Weights of a small GPT-style language model, trained from scratch on English Wikipedia.
Architecture: rotary positions, biases, untied embeddings, attention and MLP in parallel.
Training: a variant of Muon for these matrices, 349M tokens.
Each number is 128 + 32 x the weight over the matrix's rms, rounded and kept within 0 to 255. Layers, rows and columns count from 0. Numbers have three digits each.

# layer 4 MLP down (transposed), 1024x256, rms 0.158, rows 277-304, columns 0-255
156116142150068112152142144178101149164116181098081132119124105105106110097076105118069173140155154139187169136120052175161159146142168087112109115190141152169160140107172137160189133107136095120127151198064178106061103108106113129130167110109118144085115164039209205129147093155124131158171123101189090090106132114101115135061117138115188104106078156178171143156161141147099150128168105162143139116139113111125153115103130153140099068069147164113128136075167127115101112161125075070094125134129110120132138099137143114145109178142155135148069079141093102242148138157105127105104146086140135125112130151121153151175132102117123075110152137093173128119141094102160166138105123181138106112152096183133109114107157092073087090147109088139115106145094165112127116151088133
079116098096118145165140135092095136143120113141110109114040119107165134122104170103118130127061102180129102134112141132151128141172158123115138094110175096101153168126120113129163108098071103116058168111128100166119148106142155174112129166139052168173139169068125057121159128115165157108131146163144119111163156107036124123145099212164139121139146126147116118091177146157053130097143144097158105073134103106123147113096090152132151096146061168106129125130146168112094144132157105109135165121099098171115118099112117191127165204154085181165084095097144116107127155147137121137136173092100168165181122135149173183093115148133132170123157103143076089097145159100188135184093117124114146088098141145111144159164126147167148102098152048156118145133136171090153062122120153
122125119105133110105197185103090145201084116106071107138164158108147134108105098150113135134160140082138075172116096120086164171064111183117154125154079104101103149161109089100182203135163148108157097117123119097146135169150132104123105202161132149160106054102135101112135138122150120166123133110149140116157127095144172177110099136145131098096118144130128092089206133093115144164161174138127205078105077088117154129145116120131119128137121102108162089151135148173108110165150144135086143140106119158137114119138134106164134182071142174113102120062141125047089180047128133139181062075127081094105124086126091122122137134117105166118121134122136180124103155145130164133075175160200157179071207090108153104123158106184112066122206053097116100087082148166082150175156240
106078167182102132059076150212147125119119118083097136026151147158127088149081098149145149111151124160167119100176178090107121127124110115125148113134172160194137160082133130125166160158119083179091144168113177087133137113157155121158135124113133131151045175130177123137105185132085138158131144156094094130152125086109178159161191129155083156083115137137142117152113178131125125109147156109109080129179120108133097131146171156147123136102137143134166105109133122099160103081132125081115176094111172078190112093094150105145146139076119178135120143135116182102165131114076060145126131150077146152127070067147068157109143115178124199078132142153162124096124113143029150083146095081109119101162124140150098198084145108100139116031141156128147178101186135141152083087085092
133088119123109128148125119104105133172133073135129168130100103141131074143111128140146123158145172117183107118113152151126108147113129103126148145121142104074089094183109106127117168127098130160139175202097163093168116100099124096216119101178103148211097176168159153056166104114138134079166105122117131164087108104139106122176126078145071139139118158160113090068087112134096106141115088148114086131152075134141151094150070184171141069148111160114135076095106130163140086089125143130048095139139118136079127104194107126108139074084107122094110155146158182058156160154098106153142180129116075108086097103117179198107149146129115127164122177088168119109198138153146166050098122126105136141133181053075191200115054154134157138149121132127162144126151195140145125196132212
108129131131150138073162171089109124143153140153175170145125132131131146155112137094081180139096085139107129125141068133153102113135035135179126119122141113155150161148099151102111111133162081133162142038092136113113125135138138106113154167127205085118140140146089117058128199207088152145182120106117086121171090145139131139156138116146121095173160133169152126097161156108123118126107152148120110104112131168085177082111087119151172116132132150075149114129155097063145177138086196133112088115127107128135124078112142174148151151109116127116079173131110111108123139021096111128072133088107142183155097175131190154132119154166152122148136097198083113149122183137076104168146082158146134123079127138212104108109122121097138120140129068108144150119135151156136028079136119
121166155134163108096088144135140225137094132130131220066078178169112116108107115086051072136088165092113147151141083132091153090175178088128126150119092072134182187131169089162185128124181078107158153137151124173087134158135158121176137082123126126082091107111130113123074130163139107136145112177131103189121127073173116186079096111118146146127072174174101108141118142133139082086130136085128098130111140105194140104131026162121140052116160101117073128103166107078113175125164096161134156122158104167089168068173113066120083152171115086197168124121134094115133132164132130146191155077180101113128119123143090152166178100143075142156141046105165126090113142098138098168142057098217164161131156175116121100126140126105134187110085200155131059134132099136153130135140146
097116091117120150137180156128138138124176136111115176183120119112096150121098118180092141139094103117118181085149156076120114105126119138098147087087096190168148104121024141122144130099086132114145107145115131169145074178128142162140126147122139086138130186170117138122148093095144194131104110097077053130134093088135053159185181124096170063127135108162123137184132117126101099131125125214117117090135169087165140130138172120147118206115113128104151129132193079151114042117119089056128110056071154146164126108103108079124151107161123169151120154110182201201126161126142120121205122121120134096139128130122107174137091135164159082138094085113153126096167148149115145134114088087178111159159107179119102117115107166061094120110126173155072110175153124131155132107164157
188091165068133140119116084178159142162161141085115214102176148164097125117089125170206092109116135089121110135116153181161171145103146107138113093145126092171074148114055062054121123124140074093085081158187095124211150171081137142153118128128117147181172145136156109164107109110169136143126124140169176172132132132119080110114085138128149148159149128150124115103168157144097117116184093146094114095207168136121099147119142122102178113114193110125150102136125112150155109099099084095128105153116131147125119178155133146105104049142095141090072142121190174146108087133119155106160122106185178090119120150133124092162131106118048149132131092076179071203147100117204073101118107115180140142155123122057165130127085101096106107127127113123136123124121136109117121124103155
137165113078198089130130121099097093190211164120122152092147127171182122150175170117130056107114088096143075152071113170064194157106180092166188181215197094095146160137113168098136083135139130177104166105096170083121106105171145093099140140113170167140170075080143177090056205074167121103116106132187128162094052112117134127154155132139139106169201136140058119095183056146134093107066164124149136157102174112158093106144141170176162132128118145104085110105148135140076146185063105164151114146113122072153187059152119073196109142105115114207184120132108122011072130160143180138150107076108159140097103146186128140144154115138064102074113129084112161158098072138150100158135160107108156129115165136164127128153120176069149134138172072143087149112130099067069108063111100
160086182182156093138112156114143140110101209096139086133185128148120107074132140128089099117182132157140137137122149074156124141178170118129118128071093125178132141124109144109099065089119163083137110093115129109133116120177139108059135117122171125145155131072143093159153132123081160226102160106131133108073160175170118138133106203145142080113093150149164111154151164087168155110169188102056076075078075152137142118155077163098104094113135150207158099175101164161110060177143143100119196099150161110138128130135135136188087092131083105118073123081135162140083142173122141113144067158144088159179120110110136126090103136104135083127165176118144135136123139153107083162083104157144123094182143114115093147135166101178086126116116126127157067121087116200084136131145130
096121157150113150117082126111140123142126134116123162167141150148110136134115129121134134173116146114147113132124119123151139104120165186072126107145151115128099146135077127108162079155119143125061139146158099123133191108138131120110121118132168181180107096099146104161156116139127082214137117157130112135109090159136097077138149158134149124145088127138150125082105137126039138136105121139155136143126122114131153103123102104163105114118100170133191099119090155124091123087124107132108140115174121147173137130121188099105143103137118065112158119138113177214134130132114130072129103059194111108087094170117142072120104156170153118164079112125149120061170110114153122115086151201111090159141114129126136107137140114126155159164085178154118122029138113132148135128117183
128139186089128152142120153155111090085126140161139100084149080129120117090176203086118158075137113149171058184130101153119162138141126096137093169130131120188154089091091108150106189153135118128084096178107136102114109153114136160099116067122161145124130128153110168101080126134094145122035131142170178093130083100141067117142173105142106121183133094130122145101114126079167142160167100132098153149100091119101135135151135104183144108102188133128121124066120123102125161150130131150093120122105111031207071185154150176094144103129097167111157078157115146159156122144079183090116131166095146105096098123163170174146102129073157151161160126095083072090101127173156162137180170129104129093151190140103160141111089146156141065133121112099085156182102170139115137115173137
166133166135114115098129161081154148137148119121140179118144149151109134100112119127125092150185149207105131119163169154109111135132129129119092084115139108137152126101172097077141120079111110072156129109119147094175181161114115140117117104127130109062080129165145140070090148117137117127132130110194088129094135107160128091119073078166136149157136141095135121066138100100155103120098159136138176161135095126160169166114137136141041127110102132151096121148139146184154113088089133115126109091108179142129053114086179105119119097134095139140176148184119138255140146181118133153141154079133105125128130146123132150080114175059117152102086082143125136123121132157097093129141133136197166091145122136086090123143110144119135162117116152134063137151141111151212124146118127
166083101143121114105151094104133159115195143106124055142110159163084188117128107039157084124119100087124152148153144168088147109151145134128123136178121117153162139051060158152109130187101143123139118126136098176128092124083126111116093156102102141094156124134120111156130136105104149152204116134181093139110086113118142201181119136157102186153154080116145161108110112111145116150154095060151192095123147118142118116116127168063145144140163118096171098096169125150150094133145103129104107129069131135139133067193117131112090147149148128158172113126140124184119146141151063176132175177139166164076113154109059110097102111173096136104102118154150129143134148115135144111135066128169119093177131135171140150155071114132152114106119137065106108146154129150109100120122126
169090085136095135162173102115149083146147166115182155078213153142123076167141121101140133177126114177077092168107125158161081132102064175120120117108157152189142086199047164125106114164169145109095189056150139164136170155204179086179143086089180136145134120207149101142072155157132170103138195128076112091141055103178147123138091113084112179136139169140173126109142161129165134124159124075106132121151143127149087087108098148106133133138109142041127129146139153101100127090085104119198093103136154180179100155131152144129096114163114123038161154100109165193085130115154134078062123096133125119121079130138108105084130113143153121063133131109183093154167089128161111114138123154156134141110141107138112131135120120094092169096102127098108093083103110133145112106104165
091076138126124129141162096135145179091114176138134116126143187117106140092118106128101101127091128181118132148135118113106087118116163120123149190134106116170168138158118114149075113147142154115143153063130135171136108123115124132073131124124127060107127139171153123127089103115085103162153078180198111114132101099112173125150171138131149074172157111141107135099095074116112137085164172125182101117173106123141174087164135170180176124131126169111097150072113127115179096140172055081122148110142075062107132136126129135092150155116115141110104152104155129190109100154111127138157121173115198120100088108108108100117141107118159127110137064127168153111117054124176140087134181161121129162118131142065087123138129135128123184119160107078162153143135147102177142171138106
092118150106104164094120175174099127115065157157138070174086113093186077118112116166088150175164200191093122103091177102083147118049139151118202126129148111101123135070095160134154169119123126122138114145134097134103176094161159140142100130138090131169126156163147121163119104133149141198075106115112144133167159078130150144138159082147096150140122104122168144085170062135027161123140098094155156131111150128188121103046147087168094107096131168044130110097154122163136118094125149086098136177162117139154120127108112087130103106139119092100153134133115129153121120177123114164137130075157125150167104140148074109111134063189100116145141174174101072112091137096131106124152156134125108097159163173147194143145144091092144111106164127127131129142128169123110129141187102
128136162085091112118175124141129153139131103099088136115107111125146097127211107090087097192095136191181126101104173199159115160139128133112128108142118165106110151110106092083119098087091129179117144114170084108116103119124138122112118098145152142138119163112137116163125071084133121135110075175127099079105106098184090137160137110058092139129144087152130133169119126053155199150099127083159053123090122104102155096120122125147126122108106139153119112153124127141118113165107117087141175194129139150156103095207174130109206114173140161109166124146116139155123157119120152105198163164120100102136173127192110098124104129146116082090140183156106142122097171127135104121142094171119130092137138152073171140147120129161121122112138153166166099091144117134104166143144094
154108099100085115168098145135109157142124167112111103083163118115110115131138119091150120154174138113148113168098127124084160104140142100194100116146113111162118118109095100135150107120138099091086196105125157127064154155138171145178162155111093160109121091157119148095159111131137125123083123161154124158151148109126061110124112112181136120107106120126124164094123134125130143130168123111155174176148142124155082107084170133099100180132092137131153062146124096153073154083109111139124115134142134125124118145111120120080122098109144159127152120138104157255153101110148090162133134084142158077174127101157146088096136135097116103142155130109114119144118138115114149134119123130115182141154104151121100100153096161121094144158117100090175125160105134127135158145173183
131149125180143133157110164161159086146085110135173107149110075053108126062188084139128128144111159110129145097101080095092127135141098158142134123113107144135120152161104149103147110178108082121165191120097123099128181111162130133066159180148137162146105091155085105152133198116109167133132107171120151160060101094112142124099104140063118098115122115150115110136165119068143124114118171153157157115134107124155110163108097130089109191159161124108133128161109129125108126115126139130068135110132141179128147153160142132171114154115110075108146144074143107138140128111119161093131158171157131110098140129155154071151059152195129130150073153089103102134164058151150131139130188118108145049127151199103143114015117120100126097177104162103212155191096158083191072117143143
127060103162142166158089110085132134149130063105173142122145132123101128122063136154105106124127107081174106133129162122114116119128109129118118111106098096137162124124150132083037124099096117163142153141129155142177077142130162140102084190096108173097146143132115141180145209065100172191129121105143124163125071089126131143093128121159112134117136119084133103088093119066128101145104127118163097162174139140145122151140087108120135152139128116144134092189124165170142149082132120122192068126158093134115141177115157123118100131113126151181177122092140111103164128136175159190041117127123095082151150130141092091153158117154171194143113117074087176071169179173131188121126140156139151028122177162147140180063129052136128098119123194125148143090132155144117139141097093
114139122144073129153139145116157178167093085133152100135168085152150143117088197103087146152102086116138132172119118109214120168185177162135118117145132122120136123180146185094122171118138077130131107124053157096106115109097166209097080084075094096142028080153159165153105112127102158160107124127140152104112167100112123132079188158085171079119102152152134148120124202089166117160120051114128153127105137213139170104123136113097136154159106114148147175153129094113145079099122086171122138092107092120162144099099174146155102078153153112127164098152138108110148117182106135176064089124124135150107106130136120115105140124124150116080101168112083161115116113146096123171146131156086100166175139102129106126122169129140077119145111140158153135118091143141104155124093158
145178184124161088104131196116125124178087107164178135084095167078114112134156107117084115113153100122135120095181138094092158115171166157093123132098125166103143137083137191165156140152119166143147132138129101169086142139123134109114115130069135102119117130060152111100154112123137107131185105122155132149147121114159143111141122096133153142183189158129101128088087065103128103092164167151120190131144094131163124095131121090097087160071140082126193124134098103102143143129196156113118148168137129142119127123157095115141121134168177160079141069153166134118119136071101118118139082132166137107117136116076095185134128150111138146130142152119105147130137091065090132106111065180232160100132091134132084124190112097101142116192096124096106186088161094137108121097133167
173088156148161132127096089150107122126093122176177167075174109121111170089150111105086138132137130085148127173131163190097117126121070135120089102109158195160128201084120116101125116080152137143144087094148155202102128232084152050073107133145145199160079181157116095146098095131101173091124142106162161093137088168155157094058163116126130212140128106153116141137113189083071151139098112148165111160140135142145162176186136102182202088091162136133147105074112161104156090130115076135096137156156161123130111102107095150115062077120124175092066116078070115186106152168189173103088105126092173164104108122072143135211163049095112169090170128084100146144119078120132132117152117127123152059128074087154152074080182143116130130165104165120135121175147133146101105121129170
135165128174161121168109168134088165132108145160133138136122118136130165122105173114105119199137141125133120119120156102112112120125109156091154043151077138130153189123177137161130141138119164098079172161136142129172084130168162119093082119188140113122136158114119144074100170090109137118095111199047104071077108098146133167136080163096169157102107153080170151181154178115113121049152147157092170103148082106151077115114076127149104112151069146103161105135080208076146134203168138116143172175098150118101128144122174121168116114065158099155149162094124105140087117168066120198159175179141109120165115100118118075139137134097077128102113103125055167104094113125151102170115157069232165140164068127114115117129129101162139129148107107061127145110146083134114074104146130
089188102131150095043154108126120124148163149103118118152155095126143119073077162098150070082161188136145142118131119097128163163162119114147164108106128112096080177156087106144164128066084119144074179104089164137144105174145114101160140135146114130096147075135081163099122139168167195122163069192179101048148064160100064079140143158111084135142077152148135111134105099100079129062172133128165121132092146157165120109140120164129190137134123116123178076158197146140149108093112144151190127093134145097098180112163109114092161151110146167099119125137172127185139179157098089188065176137182153166097071142140138073126104137129188125156171105108127150118124099136145144195084149126118139156127090107063109078079106197118086153165097084147133073200153074137081112142150101
198149127121100130122131062146116131147058135146085175103139100157132173123082069160133105149126134088131133136208062143141076120129147161152181060102086085098168178036095099129142102174119179181149152136099075170102183110139085124153181144192145110134101137138143181143074182122154118115127156075099168134113170088163122088129090117059082120078150207131075074146071156111131141131097174170197143149090073133120135114088125171199150137152083133094126150131158107116184120182174122114141117115088134098073088108087113123077198149138080158114135095175082063181143096122167150136115103079174148087202159109065177079123123118088166124092134102182107165120159118150137178094130107118098145179066133155132180138087154198154125105163108117071039086187148154145115103148124184
# layer 4 MLP up, 1024x256, rms 0.311, rows 278-304, columns 0-255
144151131145155039139101139120091075094130121158111116127126109171116168127110096060079134104124173092159146081110070136138106176095124172074035124081149158138146072134123173149125096114104104077142100134097108099121104174126135146127085175072063136178092237179168162061121128141126110135142111129174132073128139114099129084100089125106174141164175126186137093237097157125154176113150112147147110126134171121124148079075174142138103119140148123118074118125090119164124125149166118133113088139147114048156087122102152063120087126119159106075176082105137133142155080100144177158146128144165147161161134118139121093119176149154150129108088150117160093132166115134103128156137178119102123103159160118179136117082164047121135138098133167118108100181144116166136113119178159
127095038117129088103065120081143102122136142086117153126118134067109143158171061168111130096123124122098136148132112121142114108116119146133198161179128154137109129129127138131168123112146097093154072105119125187180083151146149127101101161142130168122136178099099155103113175099092105128097169205130151127125064151158157122154068144164112151141143086068066127163137132106127087160134125095114146106125111108140088129102209101182116138123204107183128169132119157088122171151127130129164119092199147112126089123114077113212106178080160201106143146117114113134109074131149105095109080119128092127102157078199116085159094170104145128169102130131167145100153124132157143118105054116171077119157176110139079119118162229132151125182134098099150155179082092125113065159184152
077175152106125120131156038125135156211109106125112118115121162121146104160160078153155141089154103197165082141153154115124152137140100157096122130103138129152082160148076120192109138141112134140134141099121103108112131161113114124166093122052113097179175108139116098146125144136122153111111173188099149154182157084089063155171148120130077128173149103072093134196164094107032157114092167138119087128140126103120062189119149153094168102131096111158162130116145112112036081105091101105106145132133193131121142047137126089141065118144098091160116169118186096105085117088113142176124140152137076110156155198171137148130145129080147170104146132153103106149167102117125080111148121113117085146095083095093158110084154106125101065104149129177124152176114141119155138097140095
131173107061141118112164119094130165151159098153208107166166113118148060146138140152114156157165133086104078134105095150127097119083155199098158136151160094158131137156175156088096133137100119110107158137103129169188090068154126125075088116188175130181097126120115134092080136122116083172132109041116171168135124109175150157066190142122118099103139170103104188183143096157114091151102142160125134202125128166107122116187118123076080092125091142125104133138086133120160133105162086136167115084154103111123112159096147102160100116080150094124122123080168127133123118021123128126115101098106132189083142097129156117139089100111158144109182173126098114111121113135143162126095122229145100078126073146101116112114121140088135161177205120153166159099121107114103180108126115
150096129127155161128070105115141104153126124123153123113078128163152179131131109104118130115100177143155114090138127204112087101096150078143115105170117126126116104086194060158130103108177167122152062093151116121160088109142132132112108103124131067126169109093144118127107099126161114140066104170119093087148096104140183094127101182124125120133155064166167138127098116104153136129119131163141092145145123120164178156178140195166143105175134138110140147163170117104151084193079190160146141161104125126162120181098063119145116092111137129079088151143124105098185063124156097123125122125127182179131171094148125159051155096111083156107097123077206165117113133109140141061064136108139170194135152110128178114116116080152098192141177133106068111151166187158177139130110159
095155140172126114159096071175109118175115135125092201170106118191156104138121101096141142132126124181130162148131107185105194137101128123124136143147122117144124195195132086168137163086146138129092148098121151068098128196161092085079123102155113128109118101170065111126135190070130090202172089163160089106104157145183155176145118152145097146142131123100162115122147141159155114137108145059132127150157161136135139140120142112107208100140094055127177106077110151081188159112117129142136068125082049122066069112187101137126117139084208131137157165114054110129090105127162122137134161117085141091134099187136113139106153152095108028119113120162161147132126130192135166140156144173112191163115097111167119089106096159055105188162148087139104122155125130059138114118154097
086107158164123104158126111117201158145115135130134173108135117129130137184190087071090156157091106079127150131156142140154139109139117146095159185093120182142122165157112143149111118099181067166146152123113144117149145097093153100112198162138123155101185140139162130101115167172115141110117139152138134120117088171165140046179155166108096146107146119109118178166123067123146156114176105157108147130164233166057136109128124057121136093159096197201090159167139111140130191136144145098146146125052128169171092121139129095142128148150134108131076107121146099134117157122065116103120117099104128139118216143119163130126121100155081106076209138165077103134180157078133060101116136157144114102201138151109025084108086158104049119099070114130114136096077134093059109184132113
120124084164138200096167152101096166121094149158134148109083197107092128102135087134081097175167149117111180089073106162152186140140126103131135110174110129117088124170122146174132140183083113129127084150101125171090093069158128167116165151069120112126161099176172108075163093116147125141124147128096107174103116121146119213138134058127089109100174158162106094158157150110145096098119171137144154161124167179129114139116170139110144094210191105140135159172096138149116159174094153147148146135127104078076168140113075094129128077111116162143148180120114104123138117112132131182084120117051104144150179148207157105122071050148129129021136085077125124081121159123143114092104153197095102125124134165103164129099057138133109123095145101099149086086102095129151105116088178
158158167131119127142116075055106201114119156101173156111160100136141137113149113158115105066134112147095078087134165149120192122140137151160081126146202167116144110154098127089098115153160140128125118121089194119112125101120148102158122194128183191157173090135160111133101166105123116110146078102126162163151150103124111033160078095181146159159129166225160125113178135121146140069118083137171118133124114123135126123113137098102134113141123124108109162115141132107134168194178123157131147157146077129106136105158098143153132102104115115150191105177101121077113095115183144124165107104099141117153074196143096143137135156197162170129131077146151104167133115189193120139135118105124109116082122138077094175132151111122137162093158073131107149084188069109135176127103108
148143129112170102119123076124142139143146109164115183150179100242093071108096105105117102103208151100081084075135090150171162122128153145111109142119128116160168214133156106133149097119144144108100112115132103131136148123127115104094169093182086143135163130130121053084188133111102170139091086115122187110174133122109111163120067126155089070128149126159139125082122131130076150145113174136146122073174089174140145108134064207125192135129142120107121162185108090141091186074095081089128135071110102090162142176098172100189147125127137154202196143147176124099108054153129101158088146161134132119113125125133100131144163176053087147117114204129098103088117136080190056114103145132125163108117112067133148192096156110130130149101144134150144084140128172132096122140094096
135171098195133151148144138168107165099145098152102146099127131124151097094122202169146115126183129166126142130076152119083134144121169101129085126145095131085173138113089129140121140132088154090175101074081137157079089158163128160135160110056071087079122196155137136062106141130147125073114149148139138155167103111170149147137080075173083146070141179109100093118159176121188097146156116096118116127091103119125059128129103127090133126128128135096098098100157113115124146131163172134171166186116151122112113144132082124141111132096125188134131079123134096087130117113089117170147149156080160067138131096172103188123137143105135212115196117075095200159101146118153135161151127086127144120130099096104139126099123161143109119122129097120112107200169134190121103128159130
128170079162170179153106146187089043050132114112157131179129125116165164154119129167139144160084062198134138117212169105119161141167087182133155202103074108138184147167152118149157160092120095102103120138135154133114149170132119183129127118123123099084195163159138154141109135125167155105123131140124101125148119094189092226127058142131071085160186084134173109109155091095105110168081155124114072153106147128103118151155164150102167124091204085116119117099128087126155150137185113156134121126131130101150119187173125137150128076149128096113113053099093168112151073114138153096126147129192129161179137172097169120063151100172051140119107097071162143138139095125162151048132122134156163125096122134188192127146168099118154079118114097153154116058134131149135127146157112
147107108088099094100127133090139138049122138161137118105102130159105131124129158125149113114186109091129149094174095123150133130091097123125107094137179119133134065131109185143160092100172108103199088093072104135156133154069099113160157156091097147104150110088163048096092120149143158127116105133145094169117060140124119130109062064195106144117100133071155163099134129115193066126137100154130195168132107096138115148102116139138089071158093082139101091125143132117127078044107143147135138120108084142125167208147173089098176085110110166091151143127157116161137154167139092089124133084143077102139145121118077130061133069049179140121095072215153087112163073100146126109100104151121135038219109177111099104158164122074119163112109108145091148142137131150157100169158080
094153129111118121087154135050144112162165116040149153123082115147124122104102154111125178104133161116117144045111187078074090122134100117182099146090151112186127125133063167112176129147177037160170149139135097121159127067162128122106086175137152100120126107170157134139097116141116132112123120132102160090112133162135131112131097108146139160124106164116173131106162115065110121155129093140157092124109135087086134115129140158189149107130145055127154091124121154130136184146095128094139187078126156093111147139181139125129167103140143144085104140135094092169070108156110095067114145166172183186143166144111180120169092133180137145114100133089110128138121104137114113069126094131134112109136136159152138162113165106138131181132122101086169148099100119094139101093129103
122144173129134129134095147157090140074163128100144109098138151092140109180135142108146181132111115126118074121119182102153159110158109105167129059169182159104139117132129147116133149130110148089127132166088110155147137151164129180144134188139157167160118086137152130141079100123103089176126156099083160104167170138115163159120114080121121175162125108140173120069113074151132138112114082144124142130069141121119203233135100109143109096083160157055161149139097137151106112168078089174089124112089119129095170143134106164158127104111099113132198139094140130154117113166124168126066143144135172151133103122095136135121052136152075123115120078110140119116119071129110075148053096060134208161100126071150118120068142148109144213100123165145123144159127176095151163113104172
131158127102109188119056092114139165087157131134180159145150157132121073162115097141153097132185180186090085159138071129064171137072103146171119122113097118148119115121115141150134116202199161146043120122128139119169137120154177132089158158088137149137094092117118088148128098095093154126131107127135161108190147116149087178079064126129156100163118133088108112138169142087116118165122126152148119106157142065105179125102113123063191101062157102085135107142120155102091079134174137128094163094056141135059137128144156102090151092124108082051121099213191120157088087096081119078144143160105131120135170168119108133120166109140129152132133094085109164072118101130106101122124106127108103156087144150111170144132099112138137154063110139102185152189104139124170097118116111
151150152124150129097164128142155150140094131128152088077142133126128125160093167104133133140154105129080070094061168152110108130121171156111195098157070095153150101122094169153037117115175129173125107162114169149157137168083091129053143128121124151137136119099116103078143162176112134101157081115148144193157170160174145114145089133133135106094170130138093124104113107147099122153077125103107125121129141142105150143068132118178187161161144093171141097147131124145132205174181118134129186150123079096101103115151096068151130104125126143124126111114097138127126169145111144160128134182117122134127135105098153089135187171133082096177160069057149104188081148164131155124193184122184070144137175145094095147154125117130117137063144083108166164122124098146146099123072111
090125149078117117134135097052201156134161085067129149148132086148135141085237072116137114183110103077177105136182084141201131155122125105073113118112107188177109163067100143160130067104102136167114103136121121144091201136115148128126152102134123133150110145128162090132115109057110107176135073163164105138155046109157066100159060112099098133136127111139129099160144154115167129108080111080142100176081112081114143140092159108181120074153107099172113156169065123165109160085116103131130136168099164107134143087148150156154141187141144219118171164119126125127117175092123176133151148180135121135152145029174117104092124155122151059103154130152163068116192186124095124119159155136136109072123164161136158127136111159165137101125120116120145148115103090167166184090092139
113085108122134173113113172118118108147136150089140108164103126117131110108127167093166128093124086129147160099121104154174120100110138131128093172160058154077175125078123137089125156130143123138178147159124123136097148122103107117173150071155137136120128135131118112163178150174130155109151124117140078132122144097138094128128059138153142145080167101159165153114162096158153119123145114114110067144155116150105144153095059135088098089178103111089148109119104116148122181128135160159115158142087187141132103173107104112046123115151120149127025108156167082107070062152058098142115080102112128111107180126155102134118125141110071173106180139201133185098150120176128199098100174096158151157203087087117110130100205110087078096113085121144109101163137088116092131112148124
184102162115156184151144106107131147118156097081137137090172193144141154136081160127129090177134070132094176122112121207138098135112126091091145137123117121079144054104080179111112155144151166136127179125100192114160121136137123175082130089140203118142150099055172106094129149144088136071121133122097165163157137126099133128162135135145113134179106109135116178119154207176090114088128132084123135116125182138174095111135142135089127125115138141148080140120113103123173116151169085139164118156157118149131125150091103156145135124084133112090125104216089143078162152082071174111100132133083139122169113147139170147203134152116136066098130144180151119076051170108143162140148190105149105152101123137141094188133098084100084134166123129107082138142149126127127120071124134
081129170137099161177098130149158116130071122065102117178125133095139123139118087124206169089150093065118150185192124173152139133173173085111090157080113059098117143159143149113061128116090134169143128104119146094113175169157118102131055141133074161102123098133107068089194106142100073173130154113117108184150121093103106159132092149153106176105101129133117104145148126171127127135120155142106125075144175031170096118090116128079095157108103128233096160154131117098140126142131153206174112152116172116138126164184121161112135123056112166175161119116061145148149088131160145129173163102147115114149145124117125112180122140178137073128094138126098141106178143123164148152099128093098076085110121086124113136138101116122157096190106063063094181139132154145140146136103178
145121111134126132118196114150139166124129109125108136126113116119141143142156145109103149114107179144125163045151156160133097170117123178181132167082133059108136170121169098123129121073149105108136136092122207098134129126163122187157102162134174103168104087072132118065107101137093132115110090095101119093164130132137115146072134148175179114098132116168117199115101157094119121090140143107155082155111134162099158142138109135118154114135133219149106170109103131125140188091121101124133160133125151146094165086065158169190142117168102161118043169166111122105144156110089155160153099163134178142115144142078151146132185111080136096160187095111102137109111144106129217113136067107095129065101119119119126192123149143118148082106122113108156137114097086184187089104110107
104133155119150166136122133128121141095142082114134045141133124147106141088082125088123142179147172127121120127071192080100109148146070171162159145064152170136096158126101140124139119141157111131139108093104078149107123098167138132167145151165090131098098105175180105157090145091109078113068074137099134112092147148131188118131153124132149111061127132140115106117122081120149092142186125159135165089131099132129088121125140110167109110131151097165121064112178168100110098151045114101149138140121151125100129112101091141134118062103088081105154137103148122113156083100118104092124128166118142123123111107130105122158108125143178152155081107150157172137129150164121153143101152078129043131114119174137122107085099120137118126118137121189140161198155175103112098085069146
161138125132109128124104089064134075107112119148082062145175137127113150168123154092227153129121173114207084081112130155130140119078134107139113110105098145097129094126105149112201118111160150067171143179079116150099077119052120208150098154119188146162099135164078119111088133115075119147138117156147122102141096168136131079172150133147144121101117093125118085110179165152087095165150112084085088136117086080132144138135148166121138183129126110125133152166138125083107067125082091101152146163131152182130141074164094160211150095080172175090153138115106121143136126120180121125077083139154152182156119104091100117104123110101100156170068103128086070101096112132123138168108184120122141147115116101123126085070090173145134098108129161061094151176178088157182128154161126
106146153158141094097173134154144108133131138104131138108119102083128098133168108077141182113118151183146125121178089174099163077109128186194107158068123189141116138184120120097137112156185176087201126138097129142157101084100130100130158119067181174112142152108191105110139151133141130121084173156140114113165099084093099160102064139128057171123133119129111153138179091085163121151098123130096059069119120159083190168139183121112105176071155155133166173153145067177123155164166132165180160134097082152106122079065150162107128108138123058092092193147163092103157190085138136185132146123106140174143108115121123099122116160093131159152133161056161124152079157128116103113120088148177116139174154129150094139165169112093129100071139175149117088139130095179078148138128165
101146164099152125158126130096190117079161136142113101161149086135103075146084062128132130073059181100171105148160067130126125158156151189088132078104160103099146104114082091170190125090148136165116165148158135133165129096183103115128163138088078097107137097122109130134069139105091167082130129098153113134120172147074150103135100116146091119213126120152195135119107143135090098123083104146128146140147134126146164125056097137084113106170105101105151162165183162217186110095149132137169091121130154088110148127092117189123118082139114179089163099114122109160110098171092155134085103101145207143148084113118123116065164177144109115124092081107125119051169203142152132120130101100147157116128162119132164110127151209138138122142136137175113108157140146167099123141117139
121142122103114115132105096113143131071175112047189146117132172138135115120165170152111138171153178167130151114174172191125113110141128135137127067156161173097074125177094110136103086128133098074125124118131156127141124086121128137135161129088124136041178182078115098117085148143148131155041103166085124105161070113101173144103145102100113113169122118159186096100152090130147067160159157073137134120140162092182127150112125142120153122135137126135177175151149144142153152108086164131115097124146145115087110095079100128137105175106199068152129078115141140128122123156083137153122148150074135150113042101134147091153102061113053162112117236126138169166152142136175113086139130150117157163146162059170116107112118099127118124125156110068125189091156121105103122164079156